config.yaml
norm_eps: 1e-06
attn_scale: 0.177
init: "normal"
init_std_qkv: 0.0195
lr_head: 0.00661
schedule: "wsd"
max_seq_len: 256
doc_mask: true
Each number is 128 + 24 x the weight over its row's rms, rounded and kept within 0 to 255. Layers, rows and columns count from 0. Numbers have three digits each. The size before them is the row's rms in percent of the matrix's.

# layer 11 MLP up, 1280x320, rms 0.055, rows 1034-1140, columns 0-63
102:123125097131122120118132119103156159107125081128091159122151152115151175114140088157108170114115152137162092131130130161113159152153131068113142113124086134128146181089105132125147171132114153
095:123089140120105102183134125117169161124181165126149118158147149139126086148140114130147121122113112111119126184112119146107082110153113079165165116183133140113096140134137146096167104117125099
103:091107154148131125183132136157140128127122128179098093142159109142130101097088124102094101104108088107130113137151128102100144094119169155102082125129124179120142115099136110087143148118130156
096:127197150112145152159150174112096113116095117141100100128115131092107124141132143138096130128135185133127110149125123100137161140145129144138157203136098182097146167158102191085090127148129125
094:133172129090133161111115108133144160114140103115139131096156116080155134152114111138156134159129141148086144106123106141141104165137134121110126118138093116133167158151137116148126154120127103
096:161106102117114161154157118126098105104147120127123169129132109141145117138131119123128097117133140092164148125139084122054134103144160176174102130097140132139120121110102125142120160133135096
100:076133136121140084131114130151134111147136146154137106158079130145129133096147141135124159133127169156108123102148077122173106112106159100125129150133136067099117099144118128121126110140119101
107:111108148084123124144126065132146083114139102159138116126116145138155129162060103119150130132104093107117111138097161104158134137131142162096152112123102117124116133146092093117138114169167106
100:143125148123159142082129119113132130181134161157137159105090096142097073122139110116187089132106127083057136120112134157114098173126163155113112137136118140101137123145144127131137143123134123
101:126152106156114135124135111142124128123147167115136143152112143164085100129109137115140129162135157096105125125120129092122088147104144162114130091128137155110122087157123052137092114116170149
098:110110147221129091146155080141083150114091132145116143119130086128123153109178174115131164122118151141121154125158099122081111117150153122086097106120108149119098132118148088143151137120135142
095:080121091137180137099141135137160120133142102143151125102090124110155200126144158128126089085146116115132110134106134129135134174149123106159140107126130134099113118133121100150110167180086125
095:107088053136108145129129153132103112123137128197159098108118122114127116119113122106132158080150141089158122102143148145119126171122117116136096101124092170137135177100167085137126158120124138
100:117171126165126116094112086138131134129144154174136129130109160109115103111163140146078105131106116139128111159103117097129155078085089089112144151116120131101151126181111185140129153135141064
103:105151185128109079117152148094173104144093188138050103135097144157127080130153146135138114111143135126132116130131139125124135121070106073104114140130149137135150093096138146114125114166150148
101:134090144126142143145125131119181146170113180150075113115145139099115152115161134180143120109111119109111108159126158139167128113116105174098124116116163127128136132132112149143142135097137095
093:144115139078152085120094155132154093170148141139130181104128110114169127117132146169123155101125154123128107135089113101145134114070138093158135131137158144143123115093126122144143148163131172
101:118154122108128116158100112141106144142122086097140094169168144125112146140099128139128137124142097125117123126119130149143146147153153112110151163069162134106207101127130102125097186122118126
104:142126135132050153115159114147141116138145125078153123158165152137155116119099091149129123132166144142127164131093130112132174150119168145112136128125134127109110127137139136143162141145142112
099:142120088111156130129108083106102127107095098154098100128105115146154095139102143134115069133104146124135101140151172149128138114089150075161151123133094124152150166146088139168121121151117171
094:164102125134146142121145120144113095132097132115145120120101119149131131109124180134119129117132141123111147126176102116130085115107163147132146154096118110132168106179120156127119173149165123
102:120108126054136129076084133090144114107128124122131141119141113163131120147166151144137141126134106118132134134068110132110117142120092088105126167132141105148140084161095136124096097130104169
094:139097103139138083127073125130145155137113098128122139129118131099138152128134147138138102139123126091167081170103182102120132128143161127125156117131111150128101132121069172176095111157141082
077:124116121116124140121122071086108136116180125156099098118135115123172142141113115129081123139129114126098083109082123097110134119140107123118116128117120161096099160142127138176102134068141116
102:108145124112080111112138133153098189130139158102170144162111141088118159123109138106123156120112088139142141165130099125115099127092166113159141134145174145121133148144116118128116111131120122
103:103113109143138118164123092129141114155136164129166141134096138114139077119110155110170139155112121134104118103106156130146081131086105129126126131128131192101114122151143170127133123159148137
108:118136154104161154124128132126134085144092152104152108109136121126130142147105091143134144145179153149105119131109139108110125122151153124137090098117140165088143101161118158096110135076171129
100:130087130115111164163162113119134121107174135104121107129129126136093135164092176133104162135100114101104107113137149130105144139112170118161085135138152162144122150128149126133134111079118135
127:142106091162114159094118100113124099122136088125114077104188099118164144155085162159174108065100126141143139147101106069102148131120129117176152117106135110137121191056116130097135096130128129
093:123131120129129144140096113116107108149172134162142157119108157084104141130116136072130138105131107106129124135137127125131102135117123100121130141159116128131142093160110101132112120136151121
106:169120143070124113174099114133084092142161163133116133119141131121098136109128128157139149104078155128118137127132131108141074116111071127111107126162153121104111134126117149152102146108115131
086:160120118172117177165177109096112089079150120098126131123136122119156118099132134160077101141106189124109138119130124161076109126148112171131143108151125125100129133163097154132099103130150118
089:131167132126148120147151144140146171123070113114115134128151143126149124185144130083128123092123134093122143145169081133173128105074095164113159143103170138098168147128128151153096167123146092
096:137128122150115174131140167181103121084163104144105151126180142173115125127167147117109116144142137127120120141129096132135115109112145116157141166107150140128140210126112145125150105110136107
100:156121109145073124184130078135135107117169143184129172100128085141155133159144124141107160090150097130132161105131115169141135116091119142128131174142125168119129108105141149089110104105117153
106:106161111123156138156134110130127135106144127157120104115142125143157140157096127099141156134132135125099130144178104138097134105082144104129125161118087111188104107116124111109119129103134133
102:107112067136165152122127097096136125154120096108133124152153102121141112146106162138108104119131131134147156135167117136161130127137095060161108148087123115136133136162110107147175108144131102
102:158120142095136156102152122071136163116132103141120096130116119141143146071132124102130095127112153092140122128116133129163127132132119142142187113151131135135152099130135147161126108090101101
101:085147148142122127117138127131098125125109176122109181152110145126114134162078158131109140106137130129109135166133151137131127131121114124129095124112102166120137127134136174120095125132110101
100:127148106090147131129121121143094099127150104117102127090158109124104120138117128072149138094146134118132148113095130148120176145143123134134125204169131113148142137085097134082153173116155167
087:149144153117166152125119144115083151158150117103132117104129132107124131108138168100113107101075111146140161126130111115115118111090124135122106163180120163114144129119115162149120110144113110
096:102118133126109106138120123121070136110098125104111153137099131143102139109145105070103139114133137118158157106084117142137095161130138085154100142127132114132141129164143108139116125103155153
096:137131129120106093127131107136182114139112099132115087072151135130171107094104130129141142143090129120064157122137114108149120125133149159128112106109151092123187128121114103113145115143122152
095:130131170118090140142094177180129107159119098175115129100130092140125144161090141172120097086084147155148104104119091109150120136103119144121126078114141156084125134118129136145153153138138100
108:121122119114125091100113140107085131093139088123121140121135121118125134141094136122113140142162137117091151153142134143138127106113097141125149143135128082104123053148154110103122094146071153
105:124106076059096129131127104141138114102157133143156100118126123056172116165125178118126138083116091122100098149135126127121135150113129145134160094135073148133144114065127151168133134162110138
104:095140106133125197122098122136159133168146115110156123127152160098120138127167192137078133085137114131101129124140163171149100121119161109147159116145159141119100127126127117120121109081148136
093:150120134078125126144120174117164104135126129111142138157100157088117153110123080145136161142090128130144151075152130130172181109133151114131145129140141105107112118165075156098115113106132147
095:144130088156087119121114149092128124160130078136134122118060142122115103129121133138110116071121168092098148165121151086103104110094109149136123075107190135136126118166140131153135111127167146
100:142122099144153174166140143133126120116145124139120156126115148079109129142115155121121157092082116111144173162178123155125116099104150115099127114129132115142158099172129139116077136125142162
099:149112132179158103124133153153129090135129163108125117118142166107116119139168118087169141184137110119153122141084064138148071135132171134153104121125111142164128137113104117122091143133123122
104:106133106139131106142132113132138082132181155136124147109137185121112111154129138127162123155145152117102119116114139145129151158136153140114154143109160123118146126125145171136158159131123132
097:097147108096151114184115105111118143149125123125122129112085112075093117146156088119128156115150146152134084141128140143148115131101138141149125119108125165097127128128117137128115100098141163
097:112123149121104084120132070185152119128155151146153156143127124125167120128087117126148150126131146083113116163094122105131112135126163125176126103139103172090127090150126112118123115150124165
087:130141177099092136125131115133135115153119088088084131113165138127155147117135142090127116139096086160142100104115125136099140118107157141146119146106138131134162149150111071110107130161111129
095:120088163126097145149083156084122135139140141119154135125143160140152083151126131118139081116109123101119132135070104160110181125129138133145139163116087117134110102089134136065132138128103101
090:163129110135145152112121113127123097188113141122136129149135092123148166167116153158097134151110127097132117144125149125097123098122117148156107145121104133139164155134094162168138150132129152
102:088127147158126108122098150145132138145115140098122158117152131137138160084126144106112154116125148094126091142102153117147136148145158122091121151137141104138120097135153153128116163121136151
106:150083103089131097104083095136110096157157115159112110126147104142120168176123135124126166131142135133123130195099131135142120114174128095123114135172109165128144134140088158154108150115091140
097:154144157134115178167112157100124130120101117121119151144107099160131142088103149104169122142123121128142122151119099128123100135118076121147141128132126115172099111091126162128141147152182168
110:101081125078136114104112092151165106099139130114063101160053113144143077105166136129148159143131188128089142089136161146122118126169099110124121096128159124151129103157144126150119147131105114
101:130131120108086072114135134099171203083110115179129078158120127110122150107090116147173102094163086164076123152118122108089152128161126118133118169131140125122135119153105127115160175175125025
093:121131101084167114138124090090143122102084081107103164106148150133135141153120147153156120092173157090119146124160142160123098152159149104103125144096149115095157137127156124088108133082142148
099:099077162157089132142124115149157136125074158157130149129106138160155165116146113128124124123140135099121139103095100126084131138086159170111088160143110140156161131120109158107141173145139134
090:133122144089127125109107144132094121113126134148117162130163129135104119131112151101098128167126130166139114129084110144108153153167132087127137122106159140078120154139117144134182144100163180
099:110096126140125107129106100162166155084109131154111114125143093110125109123098144153106097131155146122146124093170140136146127123102090160148132126152094148123113132137080119147163099158118149
099:105120094116212152135119118122138088147127092153158158076135132144158105119131168150121139119140118138117108167147127165158127123160137129128091088108062138148156085142118133094111130132101127
099:100145113116115147131113138132083147133096136134175120108147143126126111142118113130115141072069174127163125124111108102149153121150097116137133130113123147120163132121173133104118121114122152
107:146109101122127095113115120133101167118140103099120175116136117115139081174113134108120151083099153126118106139165123115145189138078140147141116177136103107143138158160141119195144165144136128
093:146078129070127107061127161167164135142106139096118119094145121103089108109091137131154070114116092112125125167143124130140138151142110135158118101106110144122160152097116096172128107140130156
110:166119112125082100127109163143108121172103113166121150151134128084160146169169136146137152107141116156144137144131095096133146110148167119159168189114117107111143127128099161156132062150166104
095:086122107143138083155122137149150126175156232157114174124149118150136089116123126123090094154118121110098094136127114078120104103151102148153156122162088120107061179124088087078129144128165143
104:109133120171109152138134101098085137120164133149142119146127110123124144130147125138119125127141150103135119121136161112133124180130093150096098162064121135097102120109110122103073100162111135
103:116140103127091113132111170113122131093058125148115167129103152147091110149143122130154115110127158089154138120153134133135181175111160129143113093111154144158120132126119118090167128126131132
108:118087163187121144153138105119153117122110127160184130142176076115119159132108127124144129163148148104155113113152120063126078103127127088114122136165132099100146126164142121120133123145147113
095:105158124113102142155125118075121079104161096097142131118094127145061150134097150090072124108140172113116137156104161156127093149123132100170123135135153150120106099197095122113124111130126159
106:148128122155130140124148133112165112123102143105177135146097115129152144108119129139138144126118124138132096184104133113168115166143072131120132142109128160170107158155093073123117161151054118
097:097075137142110087166148130100145168135137119096140130138106149139144095094097138092128152112175106109124119132114119159106123162124153140170104178135118168105140175124124111124122089156117164
113:146127114104100146166151100117165086115179130108118131127129110111103151124163165133120179149137140133147125097119108119132105173100139101150151148108137128108124124158113117110135132098122112
100:151122134149116136127122126122161132098139068135150075116112116130128100130134103091150150107113106128105098135176116121128114121135128115145120130124134121127114140150134159092104100136107114
095:143099141085129123113094092141160195147111114141149144176084120099108147157118122136164127109129149148129112111109100075111135100109145106115123120136143173074132144155129153146092139167089131
107:099142121124159073099146108150141126123101160097152115134173093143109118145082128091112133154140109096139136120098120152117102161126109084146168118140119162100157079163133125186101093132130128
104:126122138089150092118158120123130142136148080126105083126143151139118163147123132105090142120121155139119135095113142088085138139123121121120167130108094096111130127120132146083149133144103096
103:109132128128165106094061142134126131113142135131135111166133123120067120113137145072106120128160147150100145127130144112140132128125115129117121109162115112119115119116125132130116156107169131
104:109161136102131126092122111140130126159096143101147121155109132113119132154134160168135125127077099143126150147122090093158148106194137141124110100119095101108094080181137126136110154121137148
095:107125121123142106109148106097131127117112158113124104163122116182092124149181120122075117091154117126114149119124097111149075091156108082116150144114120155127134139140116160109115150133155103
095:120157067095159101134119150147190151153138142147126092103122156107129099077122171150120174132124147122186146128163131101060185108139133159106087130131089117118088125131105124112152151112132134
101:131128139140131129146131145114126096156125094187116117103157112170134130102073117146117119136133127131123115095132140105093149124192108174120187121131123122092178156122102112148120131151174121
093:144141102118121120104141118163117172105108127085106086131138144137094160071168124105142105136125129113126111139112143125129101108112117102093179171123102150084119130123100171128139155094131141
103:140118126130145114172149149139118141119103155123147136156109139154134125119163101163114096130131104117129156130129094089169096090099088141107138122135089170129135111116129132129184108134144112
110:115157114134131145113136107118109159161183103143144109126113123096113116149077176143122088093070146096099149140124102184128120107121146089161143100084158131124128110100149118113135126134104122
102:082130110137097112151138078159134134146173144100147152146149124120150141122161134146122114119109127110115176141132132134125140098189134115177117127124120130164115104126121129163130190128092147
101:145140136094113116139142125152101112119114182133138181161111099088103152144110156102169137122140135114113169118105155148107144113121106149108146121128161104113085115148132171122121129164113145
103:110141122122183124148092092109091137117092143111146147174116146160145105131143078150127119149133146110119129128141134089109129096113124101142123124127088134123123194126087153108115113154146148
112:127108131174140123132115071153155118103130114137134135128116127131096157160119141146118123143128110153106104170129132146137142150160111112116121148182089107154143099159133154121145098205165139
096:136139183121128094150119146160131122136119096062103138116132138147134105122125131125116141111116082147115152148152151092089136156128045138135126122101076119107087122116103129134138130116163177
097:131149109105116112097121136134141140170125131124157154096147072120121122101100077141138142102126176121135134132165120116190120117143107129104183121152098152161155130117143109134136111103093134
091:154131105143151148120182112128114136153101116135134100100121136182146141118132093129113182121133134105106098155115100142085124126100181130177167147149107133119130135109098138131098130124117138
110:093138130133122137167083106136081166125099163157128114122111128088122102123156126125108144099113152094120119180138124163135159134079139138116126087159149135131123154155146194155107132132115160
106:114149124080078110173092086120117126104122127103112161140117141173137101154130092105094115150147178081131085101091094103178122135126111122119104107120126160106134194151147152172124137144109110
101:120123158055096165125116140164155168088124120146130136113077117078147140107127202138105140135163114140083107108128120112126158150150131113117139162134062164125128088129145099159116139129136155
103:151120120082107123136119128139120097130149146164123141147126134115111174094117096154149094125167144119117154168171123151113124087120116084135117123135116136122131127153130120150126135097149124
097:111134138132099157150145111070136133128089148176147119101145139172161115098110133132148118169171138147121125119132143093129129134152101131104110141125133159136098162135123138112175156134183116
104:108125185131158187143143125125128097160133161109151111139156130105099117126126134133130123119170146099136112142129169138163179153113084141105121110134119134151107166164126141097127101147152156
111:156167099119142148131137120116104138128138130124138115135109124111147120090159109144134142117122087139134095136147159131157111117124112140126099133159144129145137119126122126110122091104086133
093:154129133121117132113142146169147108119127121109120134123141121128142126132117114184120136116087095106145113077166093147112153076122132114111126104140115164099172131203137117139099142124109132
094:143120090145141136108132099109180095141115173136150142145140126139113132132156095127049131162115127109146122164103109136097147172218090112102140133108134141120078162107117165118151122124123146
# layer 11 MLP down (transposed), 1280x320, rms 0.054, rows 1034-1140, columns 0-63
106:135122157107140108105133117108124114160176132150119118107121152147097098103116077100138065121089121113117103157114128095119151140110114107168125113116170137088149079111122109099139122107172123
104:088172104074100133152135143173117129137112158169154100154146170115111147139129126143152163090123126118072120115141110119200109159177116118163170129135125136118122140164134158154163117078103111
102:145184093134133155143098111143142141152105122129162128104126128142137175143101119137157129152126128126114130132117132111135150135152131168176132156127144098158111150098134158105158116126162088
094:149118130145143106147118116129121087178118182140105120113148129138117135113113146175114123145104094077170145139151146148116128138112123149101100100135153167164157128122130079101143134111155106
100:101133117116111141141147165187132116122079127120123108117123104085106158112108156121146095147124145197119123120129111150119114156179081142092100128106121162158132127128139086138179113108142159
103:128123109108128137100128114106097110142144149158097148112116150127143120141133091122119160134138141131155142167182116135155132156140105140136109111156124091157100119145152150119098131137100115
095:149148097189127146113111138131136123139127135120182121112132152142139147095165111132116152111155152140131079132111122070134101133109116125138177099131111084088132156095089114124146140071091145
103:108104160133166105151125149167081152127097143129128121083143130147107159176147164120116136159147131159139154086106122090172117109141136120121130142142126116136148099148102154118129129100155133
104:170149124145129119155114123128129143161139097142136120139122117107106135097131152132136137137141105112138124118135142113132107087129069092127160094134166128162136157162147104095119112154102155
102:126131153108133119127125122116067141133132111176160117083131135099065111116087106146114133159121128134108123103156109109166109130167128160065128151119141119141141134176096120076151107106115094
095:146123143120140158108175112159114108176097147122127106125105108129158114163136102143119098128117124107081109112149107156157149124109142127138117123130096134164162096118156139173105128113157151
101:162154142140137126138149140127115142137088170149128116117148153139133125135136106121096114155063152161080107097114113130118120160136140118082163123147150132153113105109136152110105149140115110
098:110121116140138106145122131092156121124086143141112093091134182154126126129113168114189113108114153086126169156128108116126101165083145121140154092144139122113117081108173146149127139122103144
102:147147172124115164146187126164124121165139145127113121127112143114167127189104099130088128120129064129118158099116109106128128126095070124121104127133160118103125151126118126101121117086122111
109:074139126160067111136108109138104101123108090151138133163148108122077131135100133121148155141121072107086148125106131140116115099117111097107126101139148135144138099157162130153185149132135155
096:108100129136086117141144111130131162087130117124146145164149108153103121099163169109121152137110119129125137130110153120110129137113108116137089153161106127099120140125140074161086120129121154
097:121134130119108135111152116114109145103130150170123154120136092180106096137137114127116118096091140157123120136152142126134148147076141082163174127138089117146137133130106107140139114098151115
099:108160158127105143150142155161134086110139130183100088178167128156113100106155169156138137125095094131134176092123116149145110118139114110101143117137151104171104152129151108111094100095119138
107:103146149118121129103117143121129159101121136136134152142166101121091161126128140074109079109131125099121113152091153154132133128124112126115108108153122129092139114133110176143133148113106143
095:148117153120087145170150148147130138087086094104132160149151158142107177104126121109124120130178111152168114082127155136148098129129086167108155125109137133131086149116129112125111153105143128
100:127173154126120122123102156132140124102130124171095106114126126151108167142128152142165121147143113123089110111173143129113126186148128108112079154058111111140134108135117061110115132128152144
100:126059180121142114142135143108120126118138146137169162148113106154065108132150135136098136136126129129137148168108163127092092124087145159102139105152120129128128087136115168080131081140155177
086:154129101113117133108110158116139134132155113195121128167106131076131126136136095097131114143089127178059100126159155126147135131107139122095102119155111096054141100113157100150110121180121103
086:074128137161137151110149133089100126109161095121123108128099118113082102141119131153152140142122158108093152160117108148101143178111136146117130121145099146176090136107132148106146143132106125
097:128125116153124171096113121097195118112152138115165111127108125136118181148119140106110118088106105116136129119139120123145128130140163156112165156114095149132116112104116142147170079158163111
107:124153093121082157094122153088143083157100119163122134194165147150123123166120119168146140133083144204142078132103107116102168153143093148137166139127129116147154153175201137138118122148081111
099:099148088132144097148157148113098125134112161134143101127114143143149140110101112083098121087144123136108105129082160123115134107091148080147153120119101116105170132116124133135110081139135128
104:129108126132125095055147141134137115141144128095102173132096108118172118091047125111121093128135155127098090159098084136136119106137151128153134098097135132157134124111127119117111145109132133
111:131150120100146162114182125121153114129096128119139119113172084135133146162091120085159143101153134140134121111150130144161133097104135108117140101099153129105123128130130173092143156124155181
093:188099115152130158091154174138101094101112145130126132119176108097129155134126120127145066172119125136148121141167120134108170110135152109139110125102108102158114121144141057089133088108153137
102:169119146124160150125098121127120148073129164157095164165070116079124105107102167087147143138129135099110163165127068112107135110146151108124146119089147114102138109112123117132154156116093115
095:132107075113083100146165135133102139116161124126145131129114132124212135094119120124085141131147162134140129127101127127182149130111166115114135122124124088101140106140106107123088145118107131
096:149106139149097134131150151117101108145126127143160121110120145133132123118135120159140105183109117147129120109086125130163138098133162135130124143147133148117116109161112119163155114113112141
099:125133098133119129098130140132099120182108120102116102161110121116117113170140110118100104117096151108109113109131109153139156073120120179166137117111152165154142102115147127175102136124162135
096:131149086149149176116172167083119125122079136161152077145128134148093143110140178149176141110126122158146147116129166169108144140095122124139173148113160129118127141135157127120124133078150115
101:172147125108126152141095109131126162173098112135140116139117136142111166116150153143119115115153113102126117097111143083136120173114106126088136110120179146142169100151101073154111156138141124
099:093097140179101137146121155105136069134154109147157164119148162116103124169169148135112114132117133148098188105085140160155144091146137135140149110126112136106147139154115126102116109141097131
098:143151120140127144109140113118139149144144156140144132123169115131145099108157112159197138143140126143132148118151125131129124097151091141112104095088123154171103149142105133135152141109136139
095:071120129127112111097117135092130098110162130131138174104151109143156109131144107120135115127140115123151137103143164174115136098095106110111109099111130152111125152179133131098130110164120124
097:123131098139105099062161119141107148119096106115119117131163191121140140127139090139093120162125150117122125142142084127143107148110150130131123100080140134095129127146143125156131102081140102
097:154164152120133139147073126133153100188129139149104152149114167131107156123148124145105081150147149180159134146120098097133088152095115134073114058126094144132108161129157111155124146159123105
094:119126148098155100130123125146087091120117156145102128150122145106145146126153152140134113111103131119118096170110146106161109133107154150106130115105123136137192137099120108102113122105134181
095:104126103136151145089142124164081124140143154138112079123101111134125095158130097126135126101142104086139142139126157139119099120161103147123179117120107122105111121134140149129065102142139127
099:105139145129147106120132149083147144141104141120130138102148150145096077154144123196138114155085107146150122117121116171149101075170130173112118133136097130102137152141124146175130153133150113
107:164133135149139143105119115098124116122125124156119128144098138133113129148102121135163146085150079145124078129063122157138108163137140140159139139105117108104137126108113115122118102120128095
106:089126138120095152142124091141106131121121161138140119107113155133118138132127115142159148138107102094115122180166140146132090096156104153105141127180151146134130113156149096149157112123157099
106:084132138180124111127115128135131144182131119131152141136144121110155125123126071139124142163157108134096083143101102148145149141128109114116125100141096128169094128158111143154122137108148110
093:131146120148156126153101127141140127138098135108113091148164138095109177139112148147156181113131124104123101126161148154160117126124105099144111131133143120108125112122132135110121135126130116
099:176106094113132098117171158128135132140130112119119128088126125164126134124172184111159107128072142166162103086125165130174133148127135119164124090120139112108144147127088141124112102157157134
097:094109093100094159152119125111128158105167152142098105175135183176109123075154093117158076135101162149105121151116120084134118143136140100109132120143141122109139095120151134113171149111188149
093:155132127140147129155169133131132113169088130101091152134111136182108105097077149124131144142177131072072139106158125138102124128162104125088073155143111158091145159103138129131122122130156156
099:108159120121119146115143122115120134107088067160120148115161163102136135128108133118150141148111122107087108157124138132089132138102122105113111143107143086171121114117118107164177138124158144
096:118129087118113097131135138148129147135074136174117119143129124138134123144118107109138089142069092121129146092155134161126115116103173097142138127139144098131139135150144117104088117065099109
100:168144125074105143130139128123162131139120129132155128090098203091137110142142138113109112123164111118137146134122167140141092131121108131115125157176129147114134103110128099142104095159128181
094:149093122110158120123120161122115116135101121127150171134144131133184125114131145128143117125128163104114175172116172157163103176138111108142101091124114138124144108128120175157140081134151143
092:122126177091166121157129122130132101163154127181146138157118141157122121134122140111057154145133088169142164066151078116114140152124129080086132088150116120126121105139154160066157130076171107
097:125141121080146089132138175132119180128137119145073116069108117105098133109113100141121161140155146140094135148104156117144157093118098118174148168133121151107130149123163172119127104105102169
105:129124134147108138160100114126108140150179169123107132152144150128129134113131134120102099141081079087061143110140119085117082148140125157153115148106116152124131130104118125128145104160144083
106:132116134130129127095106109131085138149158070107153103180158155137112110124116125176132142167091147137148120143114094141109179160141072143150153119081135105138101113125110157113149121105092113
103:103137135129096177137130151127118112079116120123141162134118113145116120106093132101109109147108139138135168125159133114123092087084136154148090110129133070116135118104123132156128124162119146
112:110148173123120135126176113132141115123122136146145111125115121132104120115113096144167101165102120144171153143139141109055109096128151123081126117162122134160097140112107198149146110118105117
097:086077109195122126159114109154132153119136152132102089109092145125144137116153105104172125125139119135165092086125110104116142130112150101125136102121179149140109153081112105085134118153143095
096:186109159165130155114107145109124103112148138125178145099134111109111130163155075133103140134072130169134078090135167125129159139147167133102132133134101145167101149141132116064151100164153150
106:121120133161143195095137170101094196130113134128125161115074119162141142117131089158162127153142135137119124148159127133124143138156124161127105124110120130131161173126144110102147125114135143
090:138166152143157161131118128100086142113163141163120098077136125160147134159133079128085090161100093094164098153142128159096129094110101146118132144149133076128137117089127112115138112082133114
099:135131134122104084133135125107119138097111155084162107133127159158144133086122124120134184119126105110141130151141154140094139086128125093127115167132132122128118134074165091114152106122108133
103:111104115123105149124148118093144139112142116098113115142092144124135142119131176103110180161152117154132082058087122137142154129157107124109098145092145140110136120157143128147125117106091129
094:117161121123133143145116138106137128107126125124138116113132101098134125125121127091122130125119137138112150130136106141088148119134143122137113150108126101172113123127116129146136178124109110
106:095124137114111136113136133075112110111122131109096159102131136141153139132144134170093122146115133135126148146143125130144130120157130102140121090110181128156099124062123125155133119112133138
088:130112135165142126165140126135101130123141098117152135154113138134126133170099091139113140113173125115136064120116153120155123146136117154121105185143102135129154047122076124117099153102116108
102:121109073151155142150140125140129157137132129133122081137115118085137092122132141091122147129143165144116158102127129123141118160137110127095119110149162135120118107110145112088091144115097134
093:106107102131114134090148158130119130150128153069129146110122153066130123148096159083138174087106114140121163095138149157123163108143083125113086115152144156118121155120126069124103152169152153
099:133117101117103139134145144145156090114126090146119096154118138130103121198045125129134121111127130138119135153191126115160149126108182122154100170114119089145123102153131147097154137153132113
104:118123081127094145080120153138146121117076116160106147116124130127107104128109110144168173132125111148109128137151151127141156128086127148144157198077149107146117121148150112067123122125130155
103:179116115044117115138158156114124129094167150178092123126123132144097167141132130117151117133122151119095122109128137103146127174130139107111118126092116135135120123149150107116161143151131121
096:058146135126169168133119098081116126098185177165106125142099077147123131134137128128115117152151113127187086158130099129160145119150138165117113117155134108125193124114098118142097131111152105
109:119160145156138126117155163125153105127125122154153125132142116181111158140091128104135170144137097131113165107193158123151162109077107126064083137118099105131125148102089166146090118089132136
101:086106135102120121147142114149130153157108139091119114145149142104119128120129104130118104083127097100094177159147089099116121148145175104160169116083137110165159155161116110137134165155152131
110:101110127115136099108146132111131109086144109089116138157101113144120118100174117128154182130162146174154116114115138133108099118072080136158131185153147159106140094120129116099141141131133140
104:164127101077145115107099136082195136108110114127104146151135126101125145138142170129132103141158136119159119145144119099144135122122140086112149131153094132131151079064131118153167140117127098
093:111144178104087115104154114146148113133108151130121131145099128120146103135157117096113120136134166152159121137161116089110129152107105137116109108111156164123124132137140186115134139122114152
104:126113144141168136134169139147153117111115095129140108082119168135084128147121123140122157171091114118121140169086140149089059173132115169166133110105162080090104089129175166134141133123092141
099:131108163129125095118141131122158120151145147154150077117101117174142059120160166140179133088146102096131101099130166143106108126134071148128149083122098117127156114125118083115123104122095095
105:134136113126140071133127097070152111105143090134109128127122156121130112145095115154141167090144125164095118156101128137087151099115163122145143123157091112136116126139152139136118080128126090
099:076138141145125126124103076149094152167141127141101087127112116144121194120112170142125157059104128122128108087105131124100124155146111093132108134134132114122115152104130103134139199130098074
097:142162118106154128076152125078115146170144152144120112143127131114087153069102136121154110077126132125103135111120156120130128139100155133090132109121100148146137113135118094151125101144128168
100:115125120142129140127137129168144121159157120156184107152101156119159095125143136169112135059123096159124088136134138110109102141101107205170092091137116167187111149119112146154127114128111136
103:152151141153138094086151134146156114120123156142128147149131105120141097123129122093143148100144117129120116128156103102128171102113168151113122177056087098154145106125145134097100114145132134
093:166123136164144148118124119150120093093119082135178148116142125100153146145098162126137143118164150173120130081130124120104099163161100132160117143115138113091135129131137113108101156079112135
105:097140127126103123078144145108106145155132117122101139094150116151167131131137158122125116153118156059112114148133134127089138136150152105129112114096173074086154135134143099124128124156184128
098:173141119106136110112129145126147156126115121131128160097103135129117097109129170114139184145124107148139108093182167141132124131123136105162095119155144107140120142124172102082107143093138162
099:178137123168099123167107143123117140138155123166103121130193101111129124120129107149141078136101089146115177135092092137094153120118097171148137151160138071165102127104115122115108178131117115
099:119135146149132132123112099098127168162165148162116125158140093146107139153132085165118088106108125148076111051104141141116106159147134158168113155145125164138116141156145134132154137102112124
102:174107138138105180103126138151136188137180134117095099149144134136122140153114156089080193080147117113118134098099122113151147125138147124069108116142142103111102110135134124121149153075105133
113:129155103079094107133117138128120137139142145120135141159135102142128144100107116119151168145134114109149131126084110112105124120105137133111132127100144137102086114075104132160112167065083114
097:106175100119101138096131121127145142132124148129133120112090119123138123164124148107135093103146137107092110129078128163101144106133142107116120133102182093081139124124178157120145143078088121
094:145145149136108162108107127122147094092117091145159176119104133154163130134074138144138159122090128189111135100092070173105144153141100119123147173111149102152154150142130130151136125068086135
093:087110133098096145072158164146142096112151153116180150135099123146116126122160087062119091132109133108139121117104122141114102097125115150124096100103115154145142141111154081123118131159108121
109:137150126134116160120137144185099138120124122087127163102096107143102149127148112087122111084117135124105137143149121121123137102134113130161150116126113119126105124140149098126145130110123126
109:110104121118123142126153121079096118128126097118135098098133144091136129140159137141113165154105084100116117102109131097122123122136124156135120073136121127120125183139164098172105163123123126
103:105110143134170115170144140119116104121118123141096124177121086139132154143114100166092134092128142147107154136139139180131125130125161151111105142133105126147154130120134141085123135102106172
100:122159102111071098109118170109085098091155107109111148146118141096150166108136165114175169147125157162165147098136113104111118136099135131109104122095170118090091147098117161158120144129165143
097:137133091144122129149132162138118110163111138160104125094100130127161107135121097115134153152133142167095104120127103121139131163144111143089182122127144132119122120151151146169143173122139138
114:133136126110124087109156115159103102161143114119116081127126137136126129137154148114128155160133135130128150073059141135150127095162146137104150115172115123170121148135122113180141127120170106
108:161131152123134154135109115147115137137110102171113115120147131142140111111138156120137086133127138107155110130111123147126091107096114121086156099146126118135114094128141138152147127161146157
096:135165154132119133182118109122150150118129127153173144113127144148127139126142119124153148137096119102145138100088110122115127167118134130092122143105171110140134104149117110197141135121151131
100:141128101132102159131108133130128134103155120166128089121153144121155164125142131090172130134095119094093163135141103093129083114081117120155124142111098105133121121133186152140089122152112091